python train.py --hidden_size=64 --num_key_value_heads=2 --head_dim=32 --norm_eps=1e-05 --tie_word_embeddings=false --parallel_block=false --init_std_up=0.0602 --beta1=0.95 --max_grad_norm=1.0 --final_lr_fraction=0.0 --batch_tokens=16384
Each number is 50 + 15 x the weight over its row's rms, rounded and kept within 0 to 99. Layers, rows and columns count from 0. The size before them is the row's rms in percent of the matrix's.

# layer 7 attention key, 64x64, rms 0.22, rows 0-21, columns 0-63
061:39 55 39 31 49 54 25 82 43 48 49 48 68 42 60 51 39 59 60 69 34 45 45 49 67 56 15 74 44 51 67 85 64 29 49 33 26 45 74 50 50 40 32 18 52 70 33 50 49 34 67 22 58 48 49 69 52 62 40 55 51 73 53 47
057:47 40 52 46 49 26 51 31 47 72 58 06 61 52 48 46 73 62 78 64 26 34 66 63 50 43 47 54 65 40 47 54 49 78 52 62 80 66 50 18 39 71 44 27 58 80 45 45 64 48 46 64 42 27 52 46 30 58 53 58 63 44 59 38
062:27 51 29 53 42 55 69 29 58 59 36 48 54 42 62 63 55 78 42 22 37 55 27 42 54 40 49 66 53 40 51 47 58 42 70 52 25 56 15 64 71 35 52 52 38 26 24 42 73 69 66 36 51 51 35 64 88 29 35 45 38 46 54 53
066:61 59 27 33 36 34 26 36 44 71 42 55 52 45 34 57 61 58 53 31 23 30 44 65 39 65 57 58 38 36 40 60 43 39 48 56 45 84 48 33 37 26 42 20 62 39 44 48 77 63 61 37 44 61 31 63 71 55 03 59 43 54 52 49
058:31 51 78 51 65 58 37 74 48 27 61 56 44 70 50 45 47 41 60 58 76 54 72 62 41 37 53 32 59 69 68 73 37 54 30 50 55 56 60 44 40 75 67 76 62 46 62 59 67 35 38 63 54 45 52 33 12 52 86 58 75 51 38 42
067:44 44 50 56 55 69 36 63 59 70 38 83 41 43 52 63 25 36 40 58 56 69 40 35 66 44 27 34 54 75 63 59 53 36 37 58 36 58 58 41 36 23 52 53 61 89 29 80 82 44 36 45 64 49 66 22 59 62 48 42 44 69 45 47
057:23 44 61 49 36 72 58 72 67 44 58 56 54 76 37 38 62 58 35 73 56 41 66 31 33 58 44 44 53 46 72 43 44 40 50 52 25 54 61 28 66 66 76 57 46 53 07 56 76 51 25 57 71 63 40 41 63 54 72 60 61 56 36 66
070:58 33 57 52 88 13 58 54 28 37 37 28 65 26 36 23 42 36 48 46 58 46 45 78 56 61 52 68 42 48 45 63 67 61 49 51 49 71 40 56 52 27 68 61 32 48 41 59 79 42 65 84 61 44 44 53 45 48 46 41 54 76 37 63
109:60 74 31 51 41 50 39 38 45 60 45 46 33 46 73 84 33 66 58 11 37 72 47 41 73 45 40 34 51 46 16 62 44 56 65 56 57 40 52 58 49 43 39 49 75 49 87 68 35 61 63 15 48 68 51 40 44 60 55 49 38 40 35 51
091:63 14 55 37 60 59 76 66 41 57 64 21 45 57 37 35 81 19 53 53 64 42 62 46 46 67 48 70 59 62 79 46 56 36 63 15 50 46 48 44 62 63 49 52 50 31 23 21 47 46 55 51 33 43 24 62 65 42 47 45 52 40 52 66
156:21 82 60 69 57 67 13 48 63 30 38 89 51 56 55 55 47 55 67 62 47 59 43 33 31 36 47 46 45 52 38 33 45 66 15 58 47 43 40 52 36 49 27 43 45 63 42 21 42 51 37 54 62 37 65 47 39 58 56 47 63 59 79 29
178:49 35 71 28 44 78 52 49 48 48 34 52 43 36 31 60 76 23 54 62 49 54 45 77 64 65 46 61 68 62 45 41 55 46 51 50 48 59 63 63 65 45 49 48 37 56 35 16 74 44 38 09 59 33 37 86 76 55 66 63 52 40 38 46
166:57 50 57 75 47 58 41 26 92 65 44 56 75 27 57 62 29 50 70 58 50 40 57 51 57 18 62 66 49 64 61 52 46 31 27 35 77 46 48 57 51 52 43 40 37 35 77 71 58 56 60 42 60 66 47 45 64 67 70 59 16 60 43 39
170:82 36 39 46 45 64 46 61 42 34 81 57 41 66 37 79 24 30 47 49 52 52 25 42 67 50 58 66 44 44 70 42 78 48 45 35 66 51 62 59 52 38 70 44 61 50 45 32 77 43 13 61 70 44 46 41 53 26 62 34 61 62 31 57
143:37 71 73 40 61 44 48 36 72 60 24 31 65 46 45 46 57 50 63 54 49 79 57 47 41 66 47 67 49 84 57 41 61 33 56 37 54 39 56 19 57 28 99 39 54 46 51 37 50 36 42 52 65 54 62 52 56 43 37 47 64 36 51 47
178:42 42 64 45 51 29 49 62 44 50 41 77 73 66 48 63 60 67 51 44 23 62 47 19 40 47 49 46 70 38 48 66 57 09 59 38 82 58 49 39 54 40 24 73 48 56 42 54 35 49 42 37 18 42 54 50 43 31 67 64 44 69 39 81
050:40 31 36 56 53 23 42 58 51 56 47 21 61 57 55 71 46 87 59 53 12 57 60 60 50 51 41 71 65 29 52 71 42 36 32 57 38 80 31 53 31 50 42 49 46 38 35 55 68 69 68 43 76 65 31 50 52 59 37 38 78 46 45 51
066:76 47 75 55 44 62 57 54 39 44 34 70 37 40 32 28 53 48 47 63 74 53 65 62 60 37 77 59 60 61 59 42 58 63 52 62 78 55 51 49 44 62 70 69 43 55 60 49 27 57 37 73 38 48 45 44 04 52 89 51 31 32 52 39
072:47 41 69 71 56 32 36 45 24 31 29 37 52 52 41 64 73 63 42 46 64 50 74 63 38 49 66 41 59 44 54 48 54 60 41 78 46 59 30 51 52 61 56 89 28 19 70 55 70 61 39 63 51 70 43 36 42 58 87 46 54 61 31 36
067:68 42 73 52 57 41 32 37 13 36 50 46 38 55 59 38 58 55 61 70 54 43 69 82 45 54 56 51 56 52 42 42 51 78 33 57 79 64 50 30 38 65 57 62 49 33 70 55 67 67 45 65 29 34 39 54 15 44 84 50 41 29 56 52
061:51 52 41 56 48 81 68 52 79 39 65 51 55 65 57 79 42 46 53 48 45 69 41 48 30 68 26 58 53 66 37 45 37 58 32 40 34 60 47 47 81 26 48 59 46 39 41 53 49 35 58 10 83 86 44 45 61 42 28 42 48 60 43 62
079:50 48 44 45 37 69 85 22 83 45 58 58 65 60 43 46 66 63 48 30 56 47 47 25 54 59 19 39 47 54 46 37 67 51 66 70 33 42 47 61 66 43 60 76 40 39 49 45 63 65 64 40 68 73 23 42 91 34 47 59 52 59 37 59